config.toml
num_key_value_heads = 8
init_std_up = 0.0159
schedule = "cos"
batch_tokens = [131072, 262144, 524288]
Each number is 128 + 32 x the weight over its row's rms, rounded and kept within 0 to 255. Layers, rows and columns count from 0. Numbers have three digits each. The size before them is the row's rms in percent of the matrix's.

# layer 2 MLP down (transposed), 4096x1024, rms 0.0569, rows 818-889, columns 64-127
098:185172115149121098091118103142140089057150135115191127152157098071186115155167128168129074127168143174172141131180131176106126152103141110146165140145128088087187169142120143167118134120125141
105:108062091146196097187114069103160123060177150129143079104120141126122130118145107210032147101085093124148107177120077110187136080170103124133103105109129206157131160097167078196124132154117136
097:105096084141154190152197099164127120069131076081170192108096112185104139103095132093145110120157161103072165145117120121169144125110088074084081151096125092096139084093121195151106107093112130
103:129143142154084099114081070164167119104093164128164140089144140118131169107120099089132176090129100102126121093115135127085159118159164073122119141151145153135116138095123171095158164164113118
095:141119102166142113207085205133139127126079144132085185106150125080096145122168143169192068142128104113171170138097079152073128072105135061115165157107174154147120113087148133208120096177145114
098:149099166108130099162136130086186149135143103128087118101098135089112157063136127203159116153166118133132140113089123130138173154148188131098125101177129133121129084122122162100107109130128226
104:138115181096111166124168101109068104137068125175167146138161125118151160175107139130109128105092172114157163165127021192114135147169161108175155111105163102089092097132119151109174126120113129
099:152092110072120100141133093096160154092145095186094140098148076116096138073117092137123163151155134121195139157143156152144135112107100098082146179053178144145084088096105153129144119159127124
094:135124154069186136161132117138151193194102108120128123154118129148107095091094132130105189069123156178117133142163097104085185100120090160135143092060115142096136094168123095122142088082155088
102:128095074090135154102104141138134130147092129161125186133159180131110098140132132074120102103062160183088180085133131141060132118109094092100072122192134186075132167136101184139076126106130121
096:164133130078108124103136129081094168111201116073079196160183148105124105100122210112127130104132130201137142149100097096151117157144098159142125142150161147142117170186164140118167115135111107
102:148079100129108120129090142094129140091173141132129111103176120089115086165216098159127108131111121129118153124159112145138122132162122162162147151088123126163175141125168102165068121138148192
099:176166080163110085163095169183136094109163148120157139111146113130166107179103100122113182140086145070160141134161143207144125109068171140130118127060163125151152145176117110095087075112120139
099:110113108080114130095091155111123147104156135118230118143141072093148169118131129114135120151114115174126118075134148101147147061148136129101105171093153093155134159104125109124115093080109111
091:087120178162128165104092104165147093133069122106096162135140148143194174088066130144155096182197155078132151138105146104139086120116106157161077084137173168142129119150168173138146152112078161
100:169092148131101075185136132122115122107115130103142121163113189092126185094094142105111115171081099128123104136139145113123143102101122154145145113078134124175094101174126182109143105117149148
100:144188100109119131177141128087200150107150167132130153163134084154198118128157138105102216112073171057136148092165162078166111089162135114207120127104116137096097118129154113141089116147122093
100:139131116109109123114147175145168144117103151127124135159144148170102119130100072136154100137092102137148143202088072103157120062138128153191028127061133125158169147130149071142134132175078138
097:179185092152086163096161163106165107122130133083106206156139146180114099131102133165129154099122119094157132093151126192112077108169140164147098173120130101163121172077110129111110118176141119
099:113094110167127100125190120097121192173160168143119122141184139158151135192095107122128152160142099134133190115172070103153176144129138113104151099129093146126164175145109135160140131118136137
099:172178137088112127120172126074165078126147117076202155090111134123113144107141167105136110202152157211109170153121145080117138125115114169083093145155177085153126117177072156105132104155119131
101:127080118101173124107115125109114108195116133098145171144149092134121131094164109135097169158160175151094079119179100115151189056097117100070151138137140136141162132153115102161155105207139107
103:147114144119204136052160137114194118169161104127070121162136118117139202173157136154125127120118155167177159095128104145152207198142095050111121136175071124113086136156127134151150124150177089
100:101135096085155080149110161124133089081169140123102185158097078120109101135125135151138104080139098066129126216084176114134152120101101186158119129094108097085168147133160096122125107175144148
100:177066071147107126173130151125152120097103090125131149099134096134131123110086184172119167133144117107098139140156164087135074141119063159089106080122089046089092147142079173120124148132096139
101:129181078101134057196084193164059103103127134119171066163124118124108095169086141111163137135189144145102137116167138168123201149155194074111182157121116103157110125133105144128161113143127131
100:092153164124178073051126124115110169154059143228048134166143146146080093132124185061174093128092150186095071148091179097159135085098168146124086057062170124151129100171140046088166146079147133
102:121154151159076109034170214130102187121115112077088139104149135106117114082167172119189099151074159133080124169105085132177096141177173102090086116147189140113072090084192121140112155136132148
101:107120114182148135148123137139136095157123151192117091125175145114118112102102149129101161111168041152150118136122087078143100189037116153107143131110123196132141114139131150149116107136103127
101:094093054080138152188125159130117162126106148134097124156137103092100156091161072155148128127079126177090104123119181083164189206175127119155052167066124154126103065150055174144166123143188112
099:089141183113089157122135165134123135172118157113169092090163100142076158120124190105116115124151149066076085172080155141107122134195087158142192099097138125098171177082078130130099135203166092
098:101103136153185158083114159084181118120226132126161154089095093190162124093141161117086085123142157169146101137126119158105110141155149134153115158125109142171093157142080161128112130176142132
102:115133126070137150161090133148125156163166111109093085161129197081108124130094172058115134133094093162186108070115080131152175139137139185165143147180105078065117131196141105134134091163125089
101:138144148089110119145058169128136114166138164076155196095144085114095142131135059023166129146134140127141080114137111161130138149117203108149111155111164185154105066106131073115149106130182169
098:110170125195140079102112173093132147126164175031116129108105088137124142132125104064135132107104138165169143100142127069163105141070148063182139121105135108099124156119122149132117121122133088
101:126134075154105121116099128152120119130152210134138195198120182151123154129089093171117151155125112161146086132137150131175138131089137166112121098116150166132085115087131099088144198148110168
099:140149132121094141128090094064156145167132111147154123092104064175157155136123137136134136095109153140130079173111132107095046115084144122169156104152176076104130111178152109112118075149151154
097:139082124103122142105188128106117149113136111096129163165094061174126145138127117086095137116131113101177124079104064133165152166137133125038128122126079130133143135134143113170170137094136155
098:146156115126123165142047156075080145138123061136159124104107125134110080146120128121158132138097114093139175167143144092163098159065138117079099138060140097094146160072085129086146093064134144
102:092133101099113124169142101156177119155067110113157155115138136182127173157114118103094144132163124128104093113058052136100080115117136149145175086111155078079098113111107147093148135124132164
099:075155168116132141104096092109204157111093103107170118099062140113155098140182068181183135161111144160118144145117146163158133144179144137099082133115200140128094101105144167154127144126103140
102:100121194080096155109129175159176070147095202124120178166140117075157127137168160160135128194104137103047070187144130112104101114121166178059158172134146143128113140164127117147171155146099086
099:086097129151086126157096125064157111159117102119127142138092154140096117189166111150140192100126118157116122152124073163153104116138103157143122104078087124121038094181144120155148111098141088
103:113120111101149143124168144145127187114203136153139098103141115165164182112089060174133089105139163125145119105106144105144050157121124152126167100102120098096140165144147079139170138071086106
099:166077149222187075131087100127170128090110152110117122137171177130162104099104144155123073116150165085068114115182104134106096152109133131073096144167072117136178180111135124186153138119159152
098:124151073135086087100072159157110138042087108139112155091138082113135153165075175162209149062102108095103190161056217151100138105102143144162158169124134130122088095103141112113168104121113130
099:123123143119062103122175121115092132133143182111157122153160170110081150106109112117118094100145110104130220167112161119130140127119147124177080093111143139094133127134202105116118099148161123
097:138125120146106123083165133105130153123160118119157131156114118110108033100154093134106177128216173107148140125094110124130143082092156144191137123128092175126092137165114059109135166135167182
095:104130135098079078139103133172122117138179189151129103095107144169107167133151134134091191088201124146122108127099105064138179138145170115147140153162169092167109184147115113150138124134132153
099:082111109111114093084121138126158134139146142089110136088112113108090157139116126128098114156103120150106121152160145140187122092125089185087179123161129070164106125154087129089133096070095165
099:094150144128080180188077150128131177141141147073117108150133100162139173170127101137164100148143073132078155149132122055148132147099058094128188088134137136101106100173100118149112094154120142
100:150199085148077116140115195128140198126118073199122122121095156176107170085106106116117128133129085106125181186136178159102125168096067153189134119072144153080190163134084086133118168151090093
102:125127255117152103118116132140086105137118131145131188158118172130100142136165146163149117126174097102138104105119126065143120091150150149110123069173104136158120082140128132138167152144167085
103:131080051196082091144150161107137106086089152091117084158139197138114140155163119135146141099104147137115141163160201159171238085095108113097081142155187126141150129146100163146134079111125115
095:121129115105179112158128130105101185138133136183105114157183121096154120147113142164099099148123159116176071131158080152085171100109134127149191095184153139140111105180103106117135082165119103
102:090142153156079148088158130156107158139111149146132139134103143137127159174103091120154135112178171129134123158132125116113117141152121135170079118099160121098163160120060216137142129127062115
101:076126195097175117175155134164149114128180101093105093121122168181094153065141132066066141143162106182050115159140118155148131170115165146141103125139137145099133109158049128132165181121150164
100:110067163129129157156136122188153159127108157109134107113083122130092090112090139176155094074120132097091173118131130142146087100141076101127100127074105127153131150131083141108103165130164147
101:124106145101166164202133153161161101124137071177155070116100157153126114173112098162134150142125115170102172168168108127115120119090119056112029168106110104072124123113173074135161148109090121
098:126156135104146149124128105108130092126159132200071128133173135172181193109102170085122104137099158120183120154101161108141124179157075136102108162152130086198100171113174096135164158114132104
101:023085120133140102139132146103163097115176119081152182126142105178167209079136098132144157121126078137158134132096161149083123162122122116106086128117111126169136136060122071118149108150189059
096:138159124106136111147140111133084162123134141161110151150096066093119128123122086134109156156063159045225150108125102135096135123109108099154145128084105148119162172108114112151128181127161082
100:072158166142152108144079093131146168084129163138162120190212090148153131137115140131155158161145110108120133120126136162135106122108180105170083108146154181067059094202078111140098164128159072
104:160111161108185088100083097165125106109133130114165125072164083129084100169095144132105096131108079123115081159137144134121098160173088117111092176090175123126122116124124130130110095133077090
101:096081123133124131160105178171083176104111111181119138164115123148084179116071094156120155155171190118132170138204093132073147124173192139159000122155096119127067155116133172104112088148142104
102:159118117098120132177088078116168211096088124145095145099142120133101106121170139051116100099140091095131107095134118224110099106101121119114101158155089127101142134101123145125076120094139107
102:094152142094120164103134160172068091151148110118150101122105144112165141119115120168090119166123130082073133162092128145151112192161089072116103150132162229125152135163087084110169136168081182
100:127132162135052084078146117123102170100074120169121122147086108125123123157130109136084189060086143099122128244062094094094018121144147168175145087124117119135095076105134148144169081103107101
100:112107117179084196102120176143123062133086183194123105127134137075155102150142131137163152122115092117156070054158109166102163080086134095120100162118071127137160167092146144116117083135138195
107:118121175164054124131185161186162138151131110128162150144088134143078148134103139141175123123087144150107152087107079108129114152107126186072164060187142142145096132139144137169128144099088151
102:104100103166120114140102152159163161147130184096143096095143101145167117110145162126162151085115146086145154084082177122072139053186174108075102120110166049189113118117100120083151131077127146
101:134120122158111128125114101089113135160106133205119146160112124152137137098097154142115071119126114118086183174130196140137101130123165096162220177126095193120113159136136107097137121132148134
# layer 2 MLP gate, 4096x1024, rms 0.0575, rows 819-889, columns 64-127
101:150144161136112127075079092143094143110149115134180080135120122137118106119134152150115154177106145157052160154152150144142155183160170122104135068172099158072132067124104150133098142121152108
098:124161122151144074128109099150125111167062145150127113150105154113100128104141127098090157114129078236055161134139107145154108101157144090136114128083165161113068137144132079130112181182139112
103:025100127121118103118136138122165129096158086184117107117133131137117067110115117056114186150120160146087065149128113151097134086128095086115140075080146142157187113086130146071152080181140139
094:134166130119129065158116128120150096142138120146079098151167122115162145102106136113095108166159109111159039078154138076117082154117166123101109140143146118130170098180106097164145136142146078
099:143176060191180189120108092133120121130134084122129089112155131147118166063111143122123105093161121181065137138059136092108127160114092085097150122140147156130153110148067101183101138102132141
105:154159101102111138129155102105124149125133093122176142076155127115132131129172076142118124162161144163082101149166106157170140130061140154204171041142109097129158153127159114114132110102147089
101:107133168133109129134117099126093102125130050123123106088151165123178121154144106154129124149137106146117112173088143097108093135145154136106186105134135171158175139131108136132156111125129115
094:096135121163115104107136096123115080136097133078125104110119176102176091102116199120122159155133139139107192090161129123135101140142139204111143153108138173159111089091184171155105157112100082
101:099123182187147207122168104110189133075190135113180074091081141163125149170110151158135052128135100122131141158107173119123098117161140085136120133158108105092134173128061061071124154140135109
096:103114163195173095136118178118085108086113150126113090130128152160082073095126125162171121197138113126145228163125201133137164145148111204118128115172077117097113125188104130098124120169085118
101:131125139115125126101178122116174132111074143129148195111137127134116088091177112107110124065081125126123142133179137077119115114120117203171163108204119092105153119138120200133093144065133115
104:144197130146095122120100120154167031109087084141123175139115175094112096110111069149059091154205109086100110192063132144099172116141099174109164191125126122178100190121136192071160188162143078
101:112142083136096125093055097127144106143137143160129138143035213186099159153163165119154070201129167138137113148120137134142150129100107164090106134101130104132115134199109158162146078114149173
092:108099083070082079158160106167095191107146111143131091150072171157148167123156156109183180135172105122128162136137087188057102107095183124061128108168204097141065114193140106136095136133082125
100:166136121172169124123120108040183086131102158141130130118146184067072120075165165117063122173147134065137155078053146138051118134095084046143088087146082101104159128127178152102139160156134143
099:118142110178189214108174118078086097144235150104058196081178099122141131130153148098110096120154147144119143162134150058127163158124134131158146105100107149148126103139122089144149105128165054
101:175194128131110118138104134121098133120145112160133085122188080128172085148127092092155197068177106174116154157128151098129166096138151135157104125110143121119108165075176119147140125165101153
098:135134119182118099119168149157086083132098198137180118116108099132110093128160093157142132087125125122067103079129161154138159154141191061119128091128110158148124118139143142096094153121155084
096:162105126151101114138104104116092132131133065149108152097131106137139124150172128177169110080101126065119126145127141123147135158099130123131159142184159185144155090130108149161118100145119108
102:057093120154125117133141127090106103130157171162142133099126162139139129128127115137108086112132099066110131139085096154125104094115157170138140161079093159153129214089109113134123166085140181
102:116116111124091108163118139120143073097142141128087145156134203140091106155151153169049110054165108178081101126125097090172121154128102083088050102147108154165110085137120135139174212092088129
105:131207096162127133109158108132100111155115064094136125115117161080048086088180056117150102103108094217052111123103160132122157162125065107110076123195114138121119128096115090114109141183098147
100:134147211163154130182179135140186157167146148081138181170038150157119113171159126105090099168121128141105123138078107135140087125142104116109120177130093075102151137149186119125170177140144119
100:075162132198096168108108108133113161113115124083107081201120188055135117082120078111129137143142170093178167146204096103121177076130127114160087159132082109136181087164173122152134057135149107
102:119086107169106098098094122140078106130164106181088133129138130105133134108100148159063069136119117084081123162117137127117063079180116113138100107111100181142138092149141139171085137138101145
097:119163119111128121148166134067124153129176072131193128105132104148156110186180146118141116130129140187130114110138138075170131116169136102126133105123151106103180151127125081116090127185094169
101:104115110125105120159093135165105129171124143108153137093123143111103147114145104134111155141151143130077173108183107115121134087137129205157162095140157141104115144140109103129175137077072114
101:101131147130191151098152143180180122192134130219169103147167141141163052152134116094137155120100054159101086128154173098059157142167175104133133181123109102122093108158129068157145139150141119
103:201151163129185153087118133130153100109158130072138118155176161166041120143079118146131112158134127100099117086072107217207078126081154105153159174186137182155080106157149112123167185155120109
098:148157149137164114088164076150140126165165105098109129109135066111149103176175127162121100114080067129083117090104104121080133130127078174112045190153163130139105142114141121116146071075080136
097:102057156136137067083148088163066173089139163061176181137121083129161110136115124068119105154130140113118164082092127107138129147074113185160098080158157147109080157170187108057171168160154127
101:115120068143163096136092148148140199092133112144107117083130084179119119094156161130095177140111092200095119139115125086141145109021153164157104173119116144160156070134139066165107154164155120
102:168104136129151133130156105118058160088103168090140072119151138114194201124171111166133156117163177178132119162167190131127107117207166133122080093111144055164126126119136105087062121088074098
099:226110118169091089122108134126115080098153166099137141146147145159148161098098143047211136124158102215223055158115161153157090100125129145116104079106113187135144191152156167170141122103113135
097:104134167186134153134149085132158130190116154123142078142168169075131076159154126118039107125131124119102126149111133176130138157172144116093126163087172094129061114122163131136111138083118120
099:106138088134145152095134097109123111166101124188149112129115116169103087131109114132194135075116166118138171095122102121078190127123148128126114138084142118104126103137105142166128079120177147
100:149090116190154147114084157149218075059111157118133182110110165133178111104116162173033096130134182113125126103153121122097134105104142119133181157118099123123157158121092100146049120110160118
097:146096182113160135165158135134124118080175168098111160140147117078119110149117184124107115165080184137174175123168107165070110124090115100158136143108147155158105118142131137096145067135124151
100:095090085151125118085143120174060165156151112156166112135155169114132133135107104123086087133145132113097089149053104156186128151152143070198114137116112162139102101148127143128065075080134177
095:119102175106150158071168150181133112125180150144075164100133132160116157107144160074149097140071179112127116134126184155187092122136060169160118154170111134142140138188053148102110115137125112
100:144097069127114117081146127191111133162079124108150116126156133131109172147134182165122141201099085110119129086079171171103136134142109144138176156140156167079079133113127149099159088128113111
100:136062173083093051127192149096131081113131127100129100160057132142100110134141193129079209139145108163106124074213142098162125172148082109122123156125162073106093096166196152117150152130125146
103:076169142127125176158140110137172120114119123093152128147125179134106159074058141107119115154120153094111174121093125140127182147074164104130141139146128085054111192147143130082135100137114117
099:125124112119195151153138172122130079109114140057101099052192113178100125117142116119100128112154123138088127072166092133072111187101157162147110136111178078076199121115162157128085147155115138
098:097104207098106112165147087099101146151102092137143108139134120104112193121137126159091165084132108131119071175170097074097110128161102109106146096094151068120140131164119133137127082098137136
101:170154137089155132115168138105112139118082184133104158121133138111120106162135150084183055130122134043076169133112127127153140106092127114154128096103118167112114138113124165098082119092069072
099:096101091166085105101150164157154175102116105125159142133127097136089137137114129190069188100140131133120174141147126091083113114095155138141147125135137121122167179125113099141143131135094115
099:140162109158141188120116170122103138062087162158128108139117100128169049126130170090102135103102100144147124140097064090118107167172120087081139178099110158153146149236170150157114114091146171
103:137106172113145041187142139183104131148158173077165082053124106181101149066126097109099136083133135113108183201129146106094131085117157192128088090087111104139076093066181108102119154121160097
101:134113152153179043145161124168085086172114151178171144086139128131116146098185158127178199064089097133097166135114144170028128114148164152140119093126079092115155127111103101094128143145138148
098:096084117110180114132123154174057160146098126124129142117124170144166152152107163159171131121078099124141098113147173065141173168128123124130108165151044096175085122154127123158153155168139184
101:121129134133177175135125116132139099139148107166153092125146101117140188074138157118099166114153118123079109172083160206077118149154147137112143151077025160078158106147182141120106140149146155
101:059101114141150131165105134108091118137148160142111171163177118120130144150076131098137167171046084109142145144107116119137100101099159126162154201122156058115146170101132140130121119180125165
095:100099098122133149093140098101091134047199099139196137088172149123173138162078138119126156160079123157136096137133179095113142107096136191128122154160117110119088138104143067148159139148140122
103:090134150123108167196175118176074092151124207123190147106119121083145130083106148130172144132145144125128116123051185121148176153139067063117125128141113115120149110148174159052118121096108152
102:185159102059105132131117071121105166128047127108107131123105132138130095096126188115146157104116114101112131124082093092207165150130154114145149109116156139159131162050175075137123117056124113
103:144120150137122096121113180186162105122132143135129161118135180134119090158113161100168137105164130139114154159136178142123134123135111082080081115150144142102143138179111215138100100140102104
100:124109171105115130137205130142103112171152142165152038116096084141056183179115154108103166095168124127087139117146119133113162097130095097133151102092113162140137135085080179143119127123163167
098:125131149117154149144125190086104060166125204123104132170091053081145091111149103079115105104141114135137134140167098150053202190134123173151096176133152153138070210080118156152101170106053156
099:207121145171155143119093075192113126123101089084145165154080186097157162095121125161065167136101103144142117117146132181179142128097153109183084075145120131103117125165135169148141143074168096
099:145142065165088098145089113132116119121143131094126168118130162146158141165094079144081108139103135123139120155142148100127110137122152120102173175228094163148125087129130100131123148139115085
096:185164127137112128107091073175173162127137130096150080117120079129099142126170141153165120128141113111097151101103145111157155065104180094144117155098149122051089140130089140146124059134037068
104:182101158094044085100210133162104130132102090178133121123132115147209140085134190147106064065058090197084127152140092139200144146076113158142126123120147145220129151124134125151145127120135142
104:121137133126112174085159095118101133090162157071078148146122147149163052159119166127143094151127131171127165179154102090119134125120076115174087130089150119046088059116162126180082139121157130
099:153152067123166211198163088133183112109128083091177085168086133122108138145172134157144179129139123104145176098120090112102114159131121101165169187168090096183094141134118132151108141126095164
101:100132111153095073141144129197135114088178116122142102081167095135109127119199106104106133101017109150114090110173122147176129113119157138101142083157196142142131110092092135121122154092102085
099:126125151069146114167140137086125127151132118078185163159142137119094159151149141113084150155134144180142162129149091122141108112127100129200132144132147063117122147145164170175135142097104123
100:148158209147131149149100157125072128095123118095097134106142087084117110101121154153154110176113210139101073129076137123106131152161124201123111105232097163137152112172097087142130173158085154
109:129102080119135125133078183098132128148180103108103122114106171091141102207184113093117108126119137200101171152096170077083095144090097182122137125126087155143126096095058124179098109120114142
103:077047156136140106123126115119166080123104163076106072139102156096115107158160139088158094144059162123141167127107167133070149173088144156163074101065156093117137114094070129149100148160101126
100:135140136182136134103149097142098116108148207124165152092081142101089097101153121149137090085174151141115184169158140143076157149159167201093155117150154062108153150155146073154130156071151113
# layer 2 MLP up, 4096x1024, rms 0.0583, rows 819-889, columns 64-127
106:101110092115092098114187108122090178126108078108088099109155098119143102068091082153076145157101141127121128168147086130133143130202150154113181161124145100132147155190116162107106139098121091
098:184154169083120064091133152107123177093130143187153095151070122096125118096132139119101141098165153091147136116092148121126089125165136135127168147169149141133136138154113177129167112156146203
099:099098161184086154189108150142140127082131089219113124110177129166118119138174122129146145153106041137115095080139121128094112086085099112123079070178128105136141149157177153138196126148097072
095:137118103138120080139125115110106146198151149101189102147172174108091120142156103170102108108099163155117139189114069103144121192103114105096180111167157085116129158167229123143148178107179127
096:125202105125143129130086120124153173173178134151109124074138079081098130119128134126121119143078135082050135129095172074109146066153125098134095124144139117129070142165087151154147168124081056
107:134118128127153091212087133092124126146159125099143123098121088127176011107163158149091127126110082170043081054144151125128157062155159139086125140185127106141156128150141095145147146149114173
100:118096126086122147130108071148126108156082122169128160142119133155097173105110063115160130085102185122125107123127131107110139108161139132141110137119143112095080098101152094177129163141175130
095:105131116203110141165158122118128144097118141099176123106072193126173208134231143111130121120199105140075116086147135097108136130140147165156177068139140153147190151159160171072117086115129168
103:159173102092126151098119148136111131130097189098091080125084126112119126110175159056147120093104125064153115151143119098169145102037163081129112146166102148095141042141068108165099120164094081
098:115146075112206108105205136087132141105098095074156151095070110124150144153137133101110149100130168098152143159172140117102134182095154107106148142150146145123106084183209169158114135106155050
100:084138165129124109140169196193143143094055124073183160138144104135120121138112136087162166121092146138145088100110108057130158144144178083110129129082116154106118137130147099150144115177121129
100:111070143165147116097154154143101099117198166112166098142110120187181160067091134201166130097095096150142090133117125141095129112067061103128128168130147109133120127088129099056147159127157159
099:175108100114110123124145161134191131121144098058115110143168071155169163152068109093066089113187105118128166137111180136068156118118192122139094096150091127162095161182102124125148143176111084
091:101173071143094093145039115141150126130157177149129158152124140059161122195174116145123095082128151135135136111166135090139175098168089184182133098089092110096102135130106074135109111112123126
099:162135150122083151155153133122156142128244071118091083138120127101128147210140120064117161133126115097134182138123132103129160175160130228142137140074163137104117107109107159109137135128108142
100:185087178131102120114091132119134180099132086106142097120195112120119156141106138140116142130079187162120177100124113121162104137122110151133122172181096144103178134132097107155092165131157148
098:081146112140126162099176153136124114114107125064132086133105185144116130106089160177134081135122064108138153127126110108128175182075132137161109162127114143093113137181144136104136134098087151
097:093104130173161133079122105138184112106074084068087096116190123098124119058169198103124148089164106119197106152134144125139114109183139151111122163056094101152113158176070164129116101066180161
098:116129123122149118092151161111148101152127121135184124153124165142123144092064126100076121135026162127109136160102167117108182127126137113107164123125139103121176158184150069174144100138185150
104:154094162098072096142149203120184100125111115146130116155126166113098154104096139138154106151196130124117139145053094137120139144139177151091116174091110087193148150232062104085132147149085189
100:123118133096124152124114121086113152132162205081151114176122129083170105126112125131140138152095141093128128063108117132165142118102100164096156120141106101103082103072153116133151111109137129
101:078123142130127097045123153123123114108089169148145121127138137147134103170072126172120130153164118095230159164088195168103199105110199099108131094152129112117163140118096217121142126145104127
100:181147101152083145191125120116153088124161140124076136108140139151135129156066103083147141157118125160118112091175139169160110099076086161055128114110091142170102099177045125156119134102149180
100:100105124160140118132070125135109079140111098157046130120089128145163109188115152107145102185190131233095140148140087145114139186125116136087111126149139118103141142143110141126164113135148102
104:130140151114096156150147090149094104075059109149122155083107115111129115111135151073161160160092156121108141117146133087137156084076159174139113130136176114156193105109107166141121184102117152
097:105132141131100118197089098137141094120090160119111128090141077149142120118110103112133140145081115162104202159166165091044135131110134104053198141164143180148188090200189176144115160090113121
102:164083127108108127045160175119125099127120103163185145056140120129163175144180085128096128142061122108100102171139097129151128112116101144165141165110187109127065121076151103091134124143073159
100:124094117160113125128103126058146102157124123158041119170180085104056104123174134128101124120162176076102140169119163134122120096137124123164107112098142139120139074106165138101083130127127160
102:108117097172098153141118087093210127111103143153074211125123120158085123089161133154135079089085174081088108117110128126126132148163157113131087167115168132126161134119103206136152092136154117
099:103154156095156115166189104146145064148121137128087154049130111102094124149111103140190109134161132117160118096133092100162137150161117127133096077110084087137105127101118141128128170149167171
099:144215116136078193159136173140137171067065107149136087142131152166155079121143158175107133138093143118161132207169115168081115157118111052153137112088132141136153162151054140156098093110117164
100:165121109117130180105133096086108190146096080164147138074116109179096149130080114178118153130144103134150187100121200106124088088115079161126176142148132164172174162180157097136140162121125123
101:119154147158136124059043176161112107090186083123110156170077101103040088165131101105141134174199112075140133166128167164120142101120069171119075119111171155061174102120120122105139139167091115
100:121155164129139126196125106140133158138083143164118116127135130131099088170108103136093130102051105098136134169076155124155185084136071164154111139100114115115138136089125147120090104142165136
102:123152107083106155182172102175131123153113085099180123174132103132118120168228119163117136069074138190104159112181103080112126152150068105114138198142169122187160146122129113153140091128158097
099:094144094109142134118120179102181130140153097138169105069065114107137110159180149109138181106134140183129135088107104120136137107090091147137131108126088121146144160081050154074104109134104135
094:139167093164124141118092128163128118102087180106133078059152151090154156136107118160099140097128092045108109138143152111173171114081165159081116138119105160189128083153134142156105153108120148
098:153097105141107147151083127090141059082114203172124126077134074135120131151166126168118091122108062128139131138115079128108147193145077162158168125090161145118171122112131170152142080114090131
105:173107105175149111139126092144176176142112129094151107164116130182141175151119138117095165152116114119167130145106160111164128101153085094147094103144119155174183179097095111120127122146088110
099:116078145086168116108177121084153053094131057115135127106140108179158140076100115031126013138106128152086130102114125155085112183165128109178135097096154133185118115102114081111100115176161122
104:111114169115066108187156170151098135181156184056107085148119135104140131116132155116078103151101102136132144079170140147085162169121088211123140071118180164136154132114091109100109110153080152
099:226102123123161155140123146118076143102135131153133154178187106117106131147114077088160054147099169089150202160142164129096147151109122097114069173116129093112149146159133132128163107099209138
099:089079131170165157084156068125093165057145121203151123155164143164128102106084134118137141075131074086127171156108133138117104156208148132059126144219120163142138138127163159135131096133095137
100:141205099155090098129129144097094140141115123156105153156108201129144096091124146072086204118137148168123113135093164165157187175150129090100154105079140123198116098129202168200142160135194139
096:204161114118091114160165090182139127100110116150115121151136144096124159165146140164141061129144171088201198078162145156123087159075126107073167150154164159119108111138191133112124128101077124
103:134139097110117149109162145097167095178152135114109098110106179117144110152166146099147166161126131127110121155108099132067111119150105046118154180136119085114139088140161140114116158105127092
095:191109133156065141169122094077118108105111100119107160128127137067096103163082100131101181107157151144118145062132164157118094082123148164130146154101172118121154136199093067128173143151133130
096:181150103064110150171097131142167117150112152125115106115049113108120094133134145049044075126147120111108088060129142128110160143086082122126154093115130153094125130136140100152104090117165175
101:165101128074126072122104124134176125109119147093125130107081155129104103129125149138120146175079086149091118176176149170128121149085157185150123077125114110178076070181182176091084189138119128
100:092144075082095128136138180102094127081115151126139110076119173105123105076140110136125168164086083087117068123115155134146131130132117141147106133135131133142073092126074136117090164098137150
101:145122159143131101159116095068127114156100146152125142083137179110123115161174163152126127083095139115098118139173160115088088118138147159094145111087121076137126138080122126181142179138119081
101:085075121134141142138117114193180126148140120139162139115136142080149186083083094098090084100157154135167145122076123152121081159101129157132093140150105162083096153132143180075114113195168148
099:125113113173113117155106174150111153128139201145205136110160109137138188140166105133219169102040048133123150126158150208107095099133122174167127114150186111100110105143145112125155103160047075
097:107113122156125209159109144120125188145085124105157152116171085163159107121107098143115130146126109154180119115170140114120141160183105088121109096149133124120062125148191150184157150132129118
100:081120163129096111187190128138117071180077194089134115090153109079099140121116142165109116051169072143100140164137158125131180205191103128139191117117160139090138195131186151108128151075107114
101:160118135140133139103103135030149068124108145154123137054155183097145143186137138125166111149140104157141112131119119107112184153108116124155147115087135160144116125177143161153146136144103140
101:132153144116080141139102168137143082089116110155107139101129132157109123149128118165162091170153085149098110103099097135128155120139140141111087143110109156109187164164135108122130164147107122
100:148146145101126107118180164121137117124098107119154171124167134175162097083139157136116099167106117062164153138153069065143127109162185205109108100093136086173192131119176149148097143158084123
099:133146098113130148131144110187113143113169085170093120131095163080070199157117134124131060073084118067165123144127118073166124127155141107123140184146110114108154101170093178074140147054125114
100:179172154116120146148154094121132111105150122127102146138091096119177082182127142165153131177116166156133078060112201102160113184100158153151115191097183100127149156159099158042124096104128169
097:132115129187118106112112127133114137137097156128164174104115090157111132122108130145128142118128117099086100090086175106116152057128175111146177126152110120133133146112146135194091119092105156
102:116095196109066161184070121114136108033104153125107149161181042128124093144134156179116157182163086139165145153181159117107091169148147115114079188137154133169075129138082199171161131099062121
106:163066123166103109153148000137124080139123156133117165152105144088117175157057151093076095147124092136114139115084100079186152087106140143124112190112162104141150109119143123116151174171146143
100:182175114097144068111165190086078113078084107081063145098114105124055096143129118129142148103159132161186194098089113099143120119118133119130155116157111106142171141119127112107122131143094187
102:160141109099113042091100193108107106129102120125064132121065125076163090113112089136179089110115116131159170138101166096147114136113127126161161159142135115154173174119159069112156096124167186
100:072101193165080155115148146132113142209149115136144083088117145088135108163128139107083161131144119077172221237163130115100107138146017125137146137135150148144105145185125129085093088181106111
099:213183180103085154138130179128111136185147098073142074173149131061109102149139119108115143108159126113111095116146091116130152086147141102142112144148159175180150123138177065131100123161143119
102:133184088138168108133085131103144085143192153128102170117147109169097105069098117130132111181096165127122095111089170130143101133109102138180081079117134122129134126154109112088156050172122121
106:147101183183123109145170031178118148103095170185156138074086062152106112135085172181123140111115177056122162118176099172145165125082160105159068067147111143140134143167159085141133107130115101
096:089118122109162155114106095115143119090122162104098092135147120143115088109179096076175133161061066145096113097151113175109164128177048124114063148135130113129098174112095098095103169131143156
102:137150144140161176116125113189155138163169161130131097117132142117171158132164101167156115135192198161081134217150117149180112140134167137185152130131156102069130159112133093109119078123125123